Weights of a small GPT-style language model, trained from scratch on English Wikipedia.
Training: a variant of Adam for these matrices, 160M tokens, 4896 steps.
Each number is 200 + 20 x the weight over its row's rms, rounded and kept within 0 to 999. Layers, rows and columns count from 0. The size before them is the row's rms in percent of the matrix's.

# layer 7 attention query, 128x128, rms 0.134, rows 60-63, columns 0-127
086,193,197,193,223,206,186,194,160,214,211,195,216,231,183,224,185,175,203,176,174,202,216,192,188,182,172,190,191,223,198,202,175,217,206,175,221,194,206,198,222,216,223,197,211,188,191,169,171,185,198,210,190,181,186,181,183,239,210,247,242,194,203,211,207,156,181,203,208,182,227,212,209,216,191,207,185,177,200,204,206,215,179,221,210,206,184,206,211,170,236,218,191,154,192,136,190,192,245,197,214,217,154,186,202,213,197,202,179,207,227,199,186,183,180,165,221,205,177,214,225,211,188,204,221,218,243,188,189
093,181,198,267,226,199,176,189,185,181,199,210,215,226,187,200,208,211,222,205,222,186,222,212,259,188,217,193,212,231,183,223,212,208,204,200,190,199,161,194,243,185,202,189,222,186,204,215,209,186,179,211,209,201,177,193,197,185,208,192,250,206,216,199,156,208,191,194,157,206,211,198,198,184,163,188,189,225,157,211,197,236,230,201,169,179,192,209,179,154,186,205,198,205,187,205,180,208,175,190,218,168,185,211,182,186,198,191,230,222,190,200,210,198,183,205,201,243,195,218,230,229,211,210,189,209,181,186,207
099,203,164,226,241,245,194,190,211,216,188,227,202,212,197,204,191,209,202,200,197,214,189,206,222,206,164,179,225,190,177,227,192,213,202,238,196,212,182,221,199,220,247,182,203,200,190,201,166,190,172,202,191,158,239,176,228,218,193,187,198,190,193,203,199,202,200,188,191,187,183,189,185,200,209,219,194,220,193,199,163,232,236,233,190,225,177,180,170,191,191,191,217,180,203,176,193,199,195,242,230,179,226,187,223,191,233,205,179,203,211,190,175,179,214,207,152,231,186,195,241,226,169,193,182,196,189,190,184
095,209,216,189,205,192,210,170,134,202,213,203,162,224,194,185,203,198,205,202,235,197,209,206,211,241,180,236,207,197,198,181,199,196,218,179,196,234,189,171,216,185,236,218,214,236,193,190,200,190,180,183,207,210,207,228,156,204,227,210,220,189,191,228,218,175,234,228,179,196,197,217,222,195,203,175,235,173,202,212,189,214,199,202,183,181,214,208,231,195,229,224,223,188,212,214,206,218,210,195,203,189,223,187,207,217,192,191,190,172,218,212,187,211,163,224,172,195,226,160,198,210,171,241,187,226,159,193,198
# layer 7 attention key, 128x128, rms 0.13, rows 60-63, columns 0-127
086,211,163,202,178,203,201,233,200,172,213,237,214,219,204,195,202,195,217,218,201,190,224,226,197,256,198,204,206,209,225,176,238,186,176,196,235,199,207,210,181,187,188,151,160,229,225,221,225,210,232,198,166,204,200,178,202,168,200,212,199,180,200,204,175,187,198,216,197,196,206,161,190,196,200,233,171,223,191,221,182,214,232,205,214,203,209,202,230,184,181,206,218,171,165,189,182,218,180,191,206,212,195,226,198,235,217,223,214,173,202,218,191,207,213,170,217,207,218,195,203,158,193,166,189,200,178,230,213
095,179,198,191,230,192,191,215,187,187,204,196,220,208,196,220,230,168,193,212,211,191,198,203,191,244,200,201,211,195,220,199,193,216,207,199,195,219,197,195,206,213,177,210,181,151,181,186,191,180,165,145,230,196,169,218,176,171,221,192,220,176,164,267,236,181,207,185,191,210,200,187,204,200,178,219,187,211,175,197,201,181,179,190,164,201,185,211,184,217,209,191,220,173,201,183,191,190,221,169,215,178,202,206,183,167,161,191,222,194,184,252,158,198,189,200,180,209,194,201,218,174,184,196,230,212,184,194,197
100,188,155,204,188,221,216,190,227,207,222,191,218,196,202,228,189,139,177,253,214,197,214,190,192,234,227,191,238,190,194,224,193,206,205,212,215,187,178,215,197,193,201,207,216,170,197,196,163,231,233,171,215,218,223,206,211,205,194,186,217,207,197,235,218,185,201,189,237,214,191,201,215,168,175,222,185,203,212,214,201,225,205,177,202,218,191,185,227,223,203,224,211,147,186,183,188,221,190,199,218,167,191,183,191,194,173,180,233,225,188,209,218,186,194,167,195,212,207,229,189,180,209,192,225,213,219,186,170
093,196,238,205,205,210,190,222,224,217,206,219,209,196,162,143,201,193,161,174,206,224,177,220,199,217,203,186,216,216,233,169,213,202,180,211,190,204,214,185,166,200,188,184,202,200,191,195,215,164,196,182,203,158,218,203,226,216,192,153,199,177,196,220,178,208,210,212,203,184,160,195,211,213,183,178,218,180,153,190,182,228,206,214,200,163,221,208,202,204,167,223,181,196,192,172,193,186,206,193,194,182,261,189,199,190,225,214,183,185,210,191,195,195,222,207,203,198,193,174,179,200,180,229,148,205,205,180,195
# layer 7 attention value, 128x128, rms 0.121, rows 32-55, columns 0-127
112,209,211,212,176,223,186,214,185,200,199,196,179,167,192,218,210,190,203,196,177,222,200,222,181,196,204,215,225,199,176,201,215,195,212,207,198,205,219,181,205,244,193,180,190,192,211,225,223,161,197,171,206,221,144,229,197,217,145,224,221,257,207,227,207,202,205,213,225,190,188,191,211,213,201,167,193,216,188,221,207,190,165,205,194,195,187,234,181,187,182,186,225,210,206,212,236,204,204,194,252,168,201,191,182,190,186,209,229,237,204,206,197,200,183,188,184,208,204,180,162,221,159,226,197,201,217,185,233
096,193,163,219,217,201,204,192,152,202,224,194,203,188,202,255,180,201,194,216,176,204,205,222,188,210,167,224,208,192,168,183,200,223,182,184,204,216,223,211,208,177,211,211,172,220,209,192,165,209,229,200,201,207,193,244,205,198,181,188,219,181,177,198,210,176,199,192,183,137,225,211,208,189,185,159,201,192,202,249,181,205,225,151,186,183,199,176,213,181,214,217,173,180,213,226,202,198,193,215,200,169,168,209,217,194,198,224,184,183,166,200,192,212,174,189,210,196,196,193,190,185,168,199,186,218,204,228,231
104,226,183,213,237,194,189,207,210,180,197,212,221,161,205,183,211,202,196,200,211,205,178,200,218,193,204,185,214,201,209,193,161,202,178,201,193,178,210,184,208,182,176,190,209,150,223,207,187,243,207,208,200,198,220,184,196,145,220,199,175,190,199,183,200,209,196,148,227,166,200,201,192,194,163,172,180,219,192,195,178,189,198,184,202,184,203,172,205,222,186,165,157,233,197,173,189,196,215,161,211,174,202,168,202,188,193,182,236,208,183,162,151,213,205,208,208,223,179,212,213,168,195,213,210,189,226,225,200
103,157,213,206,192,219,184,207,194,192,189,203,212,201,190,206,185,212,194,213,177,208,188,208,213,187,205,204,193,195,172,221,216,243,188,209,208,215,171,205,201,232,203,178,207,201,172,220,232,162,201,207,204,170,216,199,204,209,189,198,217,189,208,196,227,218,210,225,214,255,192,198,188,210,191,172,246,177,215,208,221,215,181,188,238,192,205,186,236,176,206,211,214,166,206,205,202,217,222,162,196,243,214,225,215,215,229,219,230,202,229,184,165,167,206,208,222,198,225,235,234,186,159,223,220,215,214,184,226
099,211,225,190,206,200,202,211,199,166,214,203,214,230,213,227,192,209,193,178,194,196,238,230,210,187,213,174,195,203,176,218,216,200,191,210,210,211,209,177,200,200,161,202,198,158,227,191,178,206,209,232,198,188,195,196,208,201,168,183,232,174,175,190,170,227,191,184,141,223,198,203,181,231,185,182,218,166,227,249,188,202,205,195,187,205,189,177,198,173,176,186,179,218,203,168,190,204,238,162,180,241,189,223,209,213,229,211,181,225,194,185,210,187,220,192,234,203,213,218,198,190,241,190,220,209,172,205,212
097,232,209,225,192,207,201,200,187,196,188,194,206,201,177,250,229,223,179,178,189,191,232,215,147,160,143,204,173,196,193,188,170,215,220,206,233,199,204,197,208,200,201,213,204,188,185,228,212,186,169,174,197,184,179,221,179,227,191,239,197,162,205,205,181,202,204,241,181,189,193,209,218,228,173,194,211,190,183,194,210,217,221,223,237,195,197,234,218,197,206,214,209,147,208,227,217,182,201,216,199,214,192,193,205,246,213,243,207,194,186,215,204,209,213,192,177,213,217,188,203,195,199,197,215,218,218,217,186
098,220,218,212,218,187,198,217,183,175,235,197,184,184,188,214,208,226,217,177,179,191,160,183,210,246,235,201,200,213,229,232,187,198,214,199,178,178,192,230,226,219,212,192,199,215,200,208,221,223,189,182,196,174,220,190,214,176,206,220,211,166,188,212,195,195,219,208,179,182,232,184,213,184,212,193,208,195,215,147,166,192,208,214,179,190,202,190,192,181,209,206,163,198,193,194,212,156,187,235,223,202,173,189,179,199,185,226,187,231,200,195,226,202,208,166,177,216,221,135,197,191,205,168,198,193,226,175,185
096,249,185,219,229,211,196,196,248,161,207,203,162,171,216,216,193,204,226,149,185,180,153,227,216,234,225,183,198,207,245,193,206,192,224,210,206,185,203,196,215,205,187,189,217,207,194,219,211,209,189,212,192,201,215,222,213,194,219,214,195,199,169,217,199,194,198,191,215,171,232,175,214,190,152,185,189,188,204,183,174,191,187,207,175,192,192,187,171,222,188,207,169,183,208,189,209,167,192,196,203,187,184,202,158,215,179,224,187,196,194,182,175,185,202,187,201,230,163,175,195,162,228,221,209,200,190,196,178
095,183,224,196,161,200,219,197,183,210,193,185,211,174,203,191,185,177,185,220,167,211,237,189,210,192,228,228,209,215,214,226,197,208,220,181,179,227,190,237,198,236,176,174,195,186,220,202,192,193,177,192,204,196,144,200,183,172,199,245,196,219,209,200,234,190,224,205,193,199,199,172,189,173,209,203,211,206,184,193,224,172,193,211,237,225,199,230,193,186,175,197,222,171,211,219,219,237,225,216,202,186,227,198,207,189,173,206,237,183,191,244,219,170,159,178,174,190,184,207,214,180,192,187,183,189,208,177,207
094,241,174,207,190,184,215,207,190,176,195,213,181,198,172,204,204,194,182,189,188,195,211,199,198,172,234,201,202,147,219,225,175,159,196,234,201,192,218,218,195,195,160,223,190,181,233,197,188,198,228,203,200,224,233,183,186,183,198,180,180,208,221,221,176,198,187,197,206,178,224,234,215,213,188,228,192,211,200,146,177,203,173,234,236,180,196,229,203,179,170,178,173,193,171,170,222,158,190,165,186,214,207,192,203,198,190,191,211,210,223,211,237,200,212,207,205,207,192,190,167,193,209,208,180,220,223,197,182
097,199,204,192,208,182,180,181,180,210,239,202,208,235,208,220,260,191,184,228,225,198,245,223,191,182,199,183,191,186,225,228,190,191,193,188,218,191,224,211,220,218,157,165,196,199,179,220,206,160,197,202,203,203,235,208,198,196,218,203,194,209,184,160,210,229,206,208,206,199,189,218,198,186,203,237,196,232,198,173,194,190,196,189,206,218,198,180,200,167,160,185,201,180,163,197,216,187,158,188,219,181,207,185,211,206,204,189,209,188,218,181,157,216,148,218,199,201,185,205,187,193,202,203,170,243,213,225,179
104,194,238,192,222,202,199,221,239,152,206,197,208,213,199,183,203,188,208,212,203,224,192,192,198,192,212,180,239,203,225,178,167,181,238,230,220,209,197,191,211,181,198,192,215,187,223,213,204,217,231,193,197,206,202,210,225,194,183,219,175,225,178,225,190,181,166,198,171,211,180,174,200,185,214,221,180,224,221,173,212,223,191,215,203,181,205,217,196,174,201,223,182,182,203,186,226,231,203,184,182,240,189,224,199,187,152,191,199,224,245,223,227,180,229,210,195,189,202,240,200,171,186,200,150,223,211,190,200
089,160,209,169,179,193,202,200,221,184,169,199,190,185,230,167,193,179,172,190,191,209,180,211,217,194,223,213,182,220,205,200,177,211,203,240,172,179,188,228,176,193,212,192,196,171,236,192,165,228,186,215,195,229,215,196,205,164,202,189,217,208,218,189,191,198,197,158,192,160,199,193,196,169,204,198,159,233,164,222,158,180,183,198,207,182,208,187,188,173,201,199,226,221,201,217,225,200,181,218,189,203,218,170,197,195,176,184,186,227,166,207,186,205,181,183,217,182,225,197,204,200,241,207,172,178,160,207,195
092,230,198,193,188,212,227,178,176,199,189,194,196,186,217,182,191,213,194,176,171,214,217,222,194,222,213,163,176,215,228,223,228,197,196,208,206,198,232,230,189,228,232,204,195,147,187,231,217,221,190,175,202,187,191,202,177,248,210,172,207,181,219,214,187,165,235,237,211,203,183,167,194,203,230,212,193,188,177,197,213,171,187,218,164,234,196,222,196,203,226,207,191,215,187,215,206,172,222,203,205,198,188,203,179,198,205,176,209,182,193,189,160,213,193,227,216,189,208,188,197,205,186,200,222,163,250,166,194
096,158,168,171,157,201,176,166,177,236,194,200,181,173,217,169,184,194,205,206,186,199,206,174,223,225,217,217,190,231,208,199,229,199,195,192,206,190,226,171,206,196,180,200,188,210,213,197,197,226,205,205,197,241,186,191,207,173,216,176,244,197,201,179,217,183,224,183,199,209,195,193,199,210,229,195,227,230,156,220,207,181,196,218,175,207,208,177,199,188,188,190,225,241,220,235,208,203,187,212,201,178,214,209,195,167,203,167,206,215,204,212,186,167,166,199,196,197,189,196,209,250,186,180,208,172,168,193,235
103,169,209,195,204,194,197,207,196,212,224,193,171,232,196,191,197,192,201,185,190,187,192,214,199,203,186,212,212,192,177,205,234,159,164,168,219,204,199,205,193,226,224,222,196,230,169,183,218,215,225,149,195,184,224,214,188,214,173,188,174,193,199,187,214,196,197,199,216,202,193,162,204,182,180,170,221,213,190,263,189,183,194,199,162,199,203,235,170,193,216,213,187,233,208,200,221,222,185,188,242,198,202,214,200,166,197,156,223,157,208,205,221,190,207,182,192,211,189,176,213,201,198,228,225,159,189,205,222
091,243,210,181,199,207,173,194,211,228,208,195,175,209,207,222,215,191,171,218,222,182,203,193,211,196,181,184,194,191,185,199,181,195,194,205,208,214,229,170,185,178,182,182,201,199,163,200,214,227,189,193,200,173,199,184,185,180,234,189,193,207,186,226,182,209,218,186,190,221,194,225,206,158,194,211,175,199,219,221,207,196,196,209,190,201,198,231,163,197,212,199,228,257,178,192,174,132,168,184,211,161,229,173,193,221,231,198,210,223,239,201,168,205,234,232,203,209,213,195,201,203,189,216,229,208,194,165,192
088,221,199,195,169,202,215,178,205,217,228,185,191,198,204,166,207,147,194,155,213,227,200,201,204,173,234,186,190,197,203,233,193,221,174,173,201,211,171,217,191,193,224,174,191,158,218,173,233,226,194,178,198,185,198,226,205,178,201,221,212,177,209,230,176,192,239,193,184,212,188,149,217,179,191,191,215,202,197,220,239,184,177,197,213,214,202,190,181,181,228,232,212,215,172,202,166,183,211,196,231,208,217,191,191,207,201,182,207,195,210,194,184,181,228,204,184,190,192,215,184,183,196,182,204,215,221,150,232
087,217,223,183,178,226,221,171,203,197,233,202,209,217,206,187,214,216,203,180,192,207,203,211,170,214,202,178,195,194,207,161,178,205,212,218,203,223,208,199,200,210,217,176,209,214,220,196,243,206,232,205,205,203,199,174,215,147,205,189,195,213,234,227,195,192,154,188,180,215,205,186,209,169,209,236,199,210,181,157,181,204,190,182,213,188,192,180,224,176,196,188,207,208,181,185,240,201,205,166,202,196,202,187,185,195,179,178,210,232,187,225,164,172,188,180,188,210,228,127,217,197,160,172,202,206,213,204,206
104,163,199,220,172,185,196,213,213,182,228,188,226,190,192,184,241,190,179,200,179,209,176,238,193,188,224,214,183,185,238,213,212,160,229,194,199,200,202,190,178,241,178,197,212,165,200,200,210,186,205,182,191,203,182,182,192,196,208,181,193,194,217,212,215,208,200,225,198,236,207,180,205,220,182,219,217,190,176,202,197,185,200,230,217,201,204,237,213,191,196,193,188,212,206,204,215,183,201,169,189,231,239,217,213,168,197,163,250,201,192,163,219,194,200,180,207,217,234,179,201,216,177,158,218,153,224,229,220
096,201,187,180,221,187,207,219,168,185,201,206,202,183,194,186,215,188,193,208,264,194,209,207,179,163,175,191,217,182,184,210,231,210,189,153,208,184,188,205,206,216,214,197,176,235,189,193,235,159,194,195,202,182,224,207,199,247,226,205,193,190,196,159,180,201,216,196,195,200,195,168,196,129,236,185,222,208,225,199,170,193,230,215,204,207,206,194,177,191,209,211,164,193,194,236,173,206,221,227,214,206,199,212,194,207,215,182,193,203,211,189,190,212,155,235,194,205,166,208,205,208,224,190,208,191,201,185,219
104,184,212,186,181,203,189,217,210,193,163,207,201,204,181,201,203,210,202,188,181,180,182,206,164,180,212,194,227,203,197,220,208,172,191,181,191,244,218,236,201,171,209,163,200,211,220,181,171,151,151,213,199,199,179,160,226,194,201,190,227,184,195,200,155,227,179,160,170,209,220,183,201,178,191,230,230,201,207,195,198,198,159,184,184,212,207,222,172,170,233,191,211,177,206,183,213,226,230,179,218,189,202,207,198,212,201,206,210,211,193,202,211,203,209,187,204,195,199,164,183,218,189,190,213,190,183,166,251
100,154,198,202,211,185,184,195,196,213,225,188,180,229,196,206,197,195,231,195,166,202,179,174,220,216,207,186,194,209,207,215,218,149,198,194,206,218,190,193,210,227,214,200,205,203,194,182,157,227,201,199,195,221,197,181,202,155,183,187,204,214,201,162,221,217,183,183,179,237,189,194,190,153,227,221,213,207,212,195,190,182,175,212,187,195,199,191,202,149,210,194,190,201,208,174,206,195,233,183,194,188,193,204,223,172,201,158,208,250,187,216,187,196,170,193,194,231,198,140,214,226,206,194,199,193,175,229,229
094,180,208,177,183,186,209,165,205,202,196,203,197,210,185,208,205,192,195,176,163,196,177,215,161,229,189,222,206,191,206,183,199,182,152,193,199,175,222,193,222,212,198,264,207,236,205,223,179,192,183,174,202,204,209,183,175,218,215,183,175,194,240,205,186,195,182,205,222,210,204,224,200,205,205,223,159,202,162,180,194,223,208,231,196,191,188,228,175,219,168,189,194,191,230,213,175,182,184,244,189,206,215,215,227,188,200,181,172,173,170,202,211,245,201,186,193,215,203,173,203,223,225,212,220,182,182,227,206
# layer 7 attention output (transposed), 128x128, rms 0.116, rows 32-54, columns 0-127
108,176,206,198,275,209,171,160,205,171,237,220,232,198,204,193,217,171,215,198,184,179,209,194,173,194,184,229,191,206,195,199,196,177,190,199,189,166,198,178,221,192,176,219,222,195,228,211,221,237,199,216,187,196,192,179,207,175,221,183,168,180,147,186,219,170,200,221,193,191,214,183,216,173,194,199,201,218,192,194,189,213,190,210,172,194,214,180,203,205,168,196,186,198,189,204,203,203,220,180,195,217,209,176,171,177,228,186,205,202,184,183,202,202,164,200,208,171,203,198,254,207,188,238,231,226,199,218,195
092,167,193,209,174,180,168,184,233,199,190,199,201,197,193,222,188,220,243,163,213,233,191,236,190,208,238,200,184,202,189,218,218,154,215,208,192,186,182,213,219,214,203,185,193,206,188,225,190,222,198,225,210,187,189,193,200,202,177,192,207,199,184,216,175,224,202,188,205,221,203,210,215,201,176,193,215,212,212,153,180,219,218,227,268,192,199,181,175,212,162,202,179,214,169,182,223,235,184,191,170,230,176,215,229,164,222,195,200,181,207,211,235,198,174,201,193,217,203,175,220,197,201,206,228,199,219,186,184
104,163,174,199,173,207,218,215,185,248,166,218,200,205,199,193,207,208,206,224,194,201,183,178,164,187,221,170,205,170,182,198,185,159,205,209,193,196,212,233,173,233,197,202,203,205,236,252,193,217,174,229,181,196,209,182,201,193,196,196,212,181,207,219,189,194,192,158,261,208,169,213,194,200,208,239,180,216,211,208,193,203,200,170,201,220,177,226,206,178,245,207,186,182,193,178,206,231,192,193,194,189,179,174,184,190,211,193,163,216,183,209,229,203,220,205,215,196,176,227,213,203,180,204,193,184,225,221,191
101,233,192,227,178,187,216,168,215,205,236,183,209,183,213,209,188,193,217,208,178,211,203,194,208,180,195,225,206,163,202,192,233,173,216,233,215,210,212,192,200,182,214,197,195,189,234,206,192,174,228,186,172,160,212,200,210,161,192,228,192,215,181,188,201,201,215,247,173,194,205,191,210,197,196,180,208,201,183,201,203,189,193,214,215,210,204,170,189,235,238,202,206,216,227,197,208,197,174,232,201,168,175,234,198,169,196,202,243,200,168,183,218,247,197,207,235,178,217,195,208,236,189,183,233,204,187,221,239
102,204,208,204,186,166,169,227,203,192,211,174,231,193,167,202,189,188,226,205,201,209,182,184,185,207,209,198,162,233,193,197,234,177,228,216,202,180,206,193,152,215,195,197,197,207,186,214,199,183,204,193,131,220,223,209,194,173,186,213,203,202,206,191,202,220,210,170,237,208,210,170,184,202,132,209,221,200,213,199,193,185,217,187,217,195,200,168,205,201,197,210,188,199,194,216,196,197,143,223,219,172,191,225,165,165,169,219,198,188,215,217,216,228,192,193,217,189,218,191,220,189,167,180,201,177,193,190,208
095,192,198,206,218,216,224,167,192,178,208,230,201,224,191,207,177,185,181,190,207,203,232,206,220,189,222,200,170,215,245,200,196,205,231,178,175,194,193,232,253,166,177,196,223,231,197,195,205,166,203,197,187,181,207,193,204,192,224,190,195,242,176,203,193,181,177,228,179,178,213,204,219,151,213,172,199,201,162,196,196,197,190,212,162,171,196,194,172,214,208,204,206,198,212,225,160,198,177,198,169,190,199,211,222,167,197,188,176,184,217,185,178,188,188,184,206,204,224,184,186,236,204,235,223,209,180,166,221
096,172,218,171,196,188,231,182,232,203,176,208,196,192,208,208,186,181,210,189,211,148,230,191,192,191,190,202,241,192,227,166,194,233,223,179,221,202,181,159,192,182,211,185,181,189,215,173,198,212,182,243,216,200,186,168,202,218,182,193,189,205,235,181,217,191,226,178,208,193,197,185,222,225,210,182,171,197,224,238,164,202,183,179,218,207,184,204,195,173,183,233,186,196,200,212,201,196,191,210,169,247,183,214,240,171,214,159,203,199,199,207,184,174,215,189,203,193,191,189,206,210,213,216,165,192,223,182,223
100,151,205,154,207,199,227,203,201,226,183,168,224,206,232,162,185,217,202,206,221,158,189,187,180,194,201,214,232,211,205,185,146,221,238,198,186,178,187,171,201,211,199,204,184,194,188,205,191,241,179,227,225,204,197,148,210,222,185,174,224,199,215,206,189,177,217,167,232,207,178,187,178,184,228,188,196,217,225,200,208,194,200,197,235,215,210,208,201,180,206,248,160,184,215,217,192,206,184,237,209,196,204,203,215,190,217,179,195,178,184,196,215,206,225,201,208,219,187,213,221,213,191,197,174,208,214,198,205
093,213,210,210,212,190,208,154,201,207,219,260,179,211,188,208,222,200,202,170,212,217,188,217,193,183,167,210,180,165,202,193,216,177,138,217,211,213,205,151,209,188,220,195,221,189,211,186,225,199,197,186,172,193,202,205,181,187,205,182,184,203,171,217,197,207,220,224,172,189,186,196,207,197,226,205,202,159,208,210,181,204,213,204,134,183,186,219,221,197,215,184,215,200,209,196,229,169,225,175,186,218,195,217,206,201,194,196,217,233,188,201,187,221,198,177,209,162,221,185,195,216,178,228,220,247,205,202,219
096,188,199,171,232,206,211,239,175,209,176,203,209,203,183,199,207,189,217,193,214,180,209,179,197,189,188,182,227,233,197,172,175,254,209,177,175,197,204,216,218,203,181,194,208,248,221,233,201,204,194,213,207,189,187,180,170,193,221,221,223,203,187,170,186,194,173,186,180,174,199,188,202,227,219,232,170,186,220,224,179,176,180,186,158,199,208,210,182,231,221,164,218,210,219,196,184,215,237,190,196,199,187,180,221,227,231,214,162,183,201,198,173,184,197,209,219,244,184,210,179,170,186,219,180,197,201,190,208
096,208,216,249,187,218,179,185,208,202,207,179,250,179,207,214,184,209,189,195,201,199,165,175,192,209,256,220,209,219,195,193,198,182,211,187,163,223,204,213,193,162,179,220,173,203,213,219,203,187,166,206,202,199,149,213,215,234,180,188,215,188,223,182,215,241,202,214,211,194,201,195,198,214,184,228,174,195,190,180,198,193,193,227,171,155,190,213,203,226,203,185,211,251,205,219,215,211,217,214,182,198,190,177,185,189,196,190,184,208,172,188,216,228,236,206,246,174,184,199,201,201,210,199,210,164,209,203,215
103,194,182,186,225,186,212,215,193,217,242,177,198,206,208,196,229,226,226,179,213,193,239,224,175,167,226,196,160,232,194,185,183,188,182,168,200,210,231,157,180,208,193,183,185,198,199,203,203,207,189,195,213,207,199,198,210,215,183,206,216,185,220,171,202,180,214,201,220,195,203,173,189,217,175,198,152,159,184,205,188,195,205,190,203,241,240,204,193,201,211,214,213,180,161,182,200,204,192,191,205,167,223,216,213,182,196,222,251,200,225,200,223,223,216,183,215,163,232,218,167,197,218,229,174,185,186,194,218
085,178,194,209,175,176,192,199,183,226,190,236,221,195,188,213,232,212,217,199,183,207,178,217,167,226,179,175,212,175,195,230,182,161,172,208,184,210,205,173,201,203,211,220,169,195,161,225,201,204,229,226,211,205,184,204,200,202,191,178,192,200,198,186,194,215,205,148,258,223,178,197,169,222,207,229,194,164,205,251,205,192,221,190,203,206,188,154,202,216,191,221,190,184,203,182,186,223,235,205,216,203,196,203,173,217,180,221,201,195,237,228,205,194,185,198,175,215,194,187,209,179,190,190,177,200,236,185,178
091,178,187,174,210,231,191,211,210,245,163,196,210,180,170,190,203,192,193,204,199,193,197,205,234,202,163,241,217,188,213,187,179,183,212,219,218,209,197,178,212,195,165,196,221,177,211,174,220,175,215,185,179,231,191,216,220,180,253,193,184,209,208,201,210,195,180,185,173,200,201,222,179,146,237,197,210,225,190,193,175,207,201,206,147,174,196,218,192,213,173,210,213,197,227,212,210,172,199,211,242,210,194,204,191,205,195,206,192,186,167,197,209,219,232,204,194,219,198,191,251,177,218,166,195,212,205,195,184
097,190,213,209,218,196,166,195,218,200,205,150,227,196,193,223,214,198,199,223,205,205,195,223,195,224,173,227,238,165,167,180,203,167,183,239,189,192,170,194,201,205,222,203,210,159,186,205,201,210,218,215,222,199,214,226,205,188,196,175,198,205,210,235,227,207,193,175,215,232,199,196,234,222,194,209,220,211,192,188,170,207,220,156,228,204,192,223,226,203,181,184,199,230,208,180,199,209,213,196,235,219,204,170,148,204,190,215,204,216,213,193,190,216,208,233,184,218,177,173,236,172,212,191,181,234,200,219,184
102,209,199,160,220,210,173,187,234,205,175,206,202,186,176,183,190,222,207,220,198,214,216,210,199,210,191,241,173,222,190,218,207,250,196,215,205,204,216,216,187,202,199,199,191,172,206,164,238,250,226,220,198,178,201,202,230,202,218,201,211,202,175,198,166,180,192,215,222,155,198,209,209,181,224,208,209,212,227,140,218,205,209,190,237,193,172,217,184,200,173,196,191,189,176,198,219,186,231,211,186,188,203,178,215,183,197,211,217,228,185,199,194,198,214,172,212,235,168,186,225,196,227,183,231,218,192,213,171
090,216,192,200,217,217,209,228,206,202,183,220,216,178,238,194,181,185,172,216,182,188,188,183,213,217,207,236,197,182,218,190,179,216,212,181,199,183,174,214,212,175,164,239,203,197,208,205,221,209,185,192,158,232,190,197,219,236,219,200,215,221,204,215,240,234,185,203,224,183,239,207,199,185,186,191,240,245,181,225,192,201,195,206,194,230,209,182,214,213,196,170,226,165,243,213,194,213,213,172,232,197,196,173,149,184,202,186,178,201,194,223,186,188,188,195,216,190,164,221,207,208,186,202,170,186,191,215,188
089,191,213,202,218,192,228,177,214,220,215,240,204,174,202,194,208,195,189,192,186,173,204,193,227,199,206,238,204,160,228,197,202,177,187,227,258,221,199,174,191,211,186,224,186,186,218,219,226,199,192,193,156,180,175,165,214,208,203,188,174,215,195,208,218,214,207,203,179,190,194,203,207,160,183,211,188,212,212,191,174,183,218,226,168,212,194,198,193,203,191,157,198,171,222,218,216,202,191,185,206,195,171,233,141,171,192,203,230,226,187,239,190,225,222,190,207,178,211,216,228,199,201,188,202,215,199,196,161
083,187,207,205,233,190,215,176,207,227,216,171,247,166,182,212,202,188,197,211,199,185,224,190,184,195,199,213,203,156,211,174,192,195,226,188,199,220,207,164,191,175,201,202,206,180,204,205,209,206,165,207,236,178,210,183,170,197,180,186,209,183,203,179,217,189,216,182,229,196,214,208,230,206,234,171,157,208,221,216,201,177,231,194,207,201,230,201,175,219,195,184,255,207,190,226,205,227,186,167,222,201,218,211,201,171,213,204,185,177,196,215,198,225,194,219,175,203,196,209,184,193,199,227,158,149,226,230,183
103,180,205,149,223,236,197,214,221,208,224,188,230,211,147,241,213,181,196,231,204,206,225,205,187,179,187,210,219,203,198,176,212,232,195,231,184,207,213,217,195,185,187,201,253,197,206,216,213,192,212,202,201,178,237,188,198,156,204,224,209,180,189,177,199,187,178,204,237,192,172,206,192,213,225,232,171,202,216,180,184,182,185,189,180,207,159,206,190,229,217,201,246,230,205,208,204,191,218,230,210,194,206,209,213,181,208,201,173,187,200,206,178,221,222,187,205,205,199,214,244,179,211,202,192,232,188,213,213
093,193,208,208,194,189,222,192,218,209,183,246,179,188,230,216,173,188,201,205,162,202,194,191,240,207,185,206,206,219,195,216,221,220,192,228,193,204,209,206,221,190,193,195,172,199,205,188,207,206,220,211,162,228,166,198,230,202,169,208,179,184,234,204,174,210,204,206,172,180,251,238,216,198,200,185,218,208,209,181,215,206,212,181,193,123,186,225,233,180,185,224,213,202,200,196,200,212,209,213,164,190,168,189,240,220,172,215,222,233,190,184,205,201,225,188,200,223,217,209,166,201,214,194,209,215,194,175,191
092,206,189,207,207,156,215,187,175,207,210,200,210,217,199,187,203,185,218,231,202,208,214,190,196,220,166,155,138,182,234,186,221,222,179,188,211,174,165,170,210,204,198,197,195,201,215,176,232,209,221,208,117,218,195,210,190,160,179,182,184,203,200,199,208,206,212,206,201,223,219,199,177,224,209,171,197,191,218,213,226,210,213,199,174,173,204,210,231,203,184,183,206,212,214,205,191,210,234,211,205,219,204,226,228,193,197,211,215,206,181,231,167,197,159,188,214,182,223,234,181,199,203,220,200,208,208,208,200
097,209,192,204,183,196,150,185,215,178,220,164,229,186,159,195,195,195,225,221,221,213,202,219,166,227,175,221,192,192,206,185,218,218,201,199,212,208,200,189,152,196,194,195,208,161,212,197,199,218,194,207,196,187,206,197,207,215,195,191,226,192,209,228,214,184,197,162,224,212,212,168,232,255,195,210,173,189,205,225,208,199,214,162,211,199,171,206,236,224,179,217,216,239,188,203,216,194,203,206,204,211,196,179,255,182,185,208,204,207,218,212,215,226,213,188,209,216,150,224,183,165,196,174,185,198,220,214,195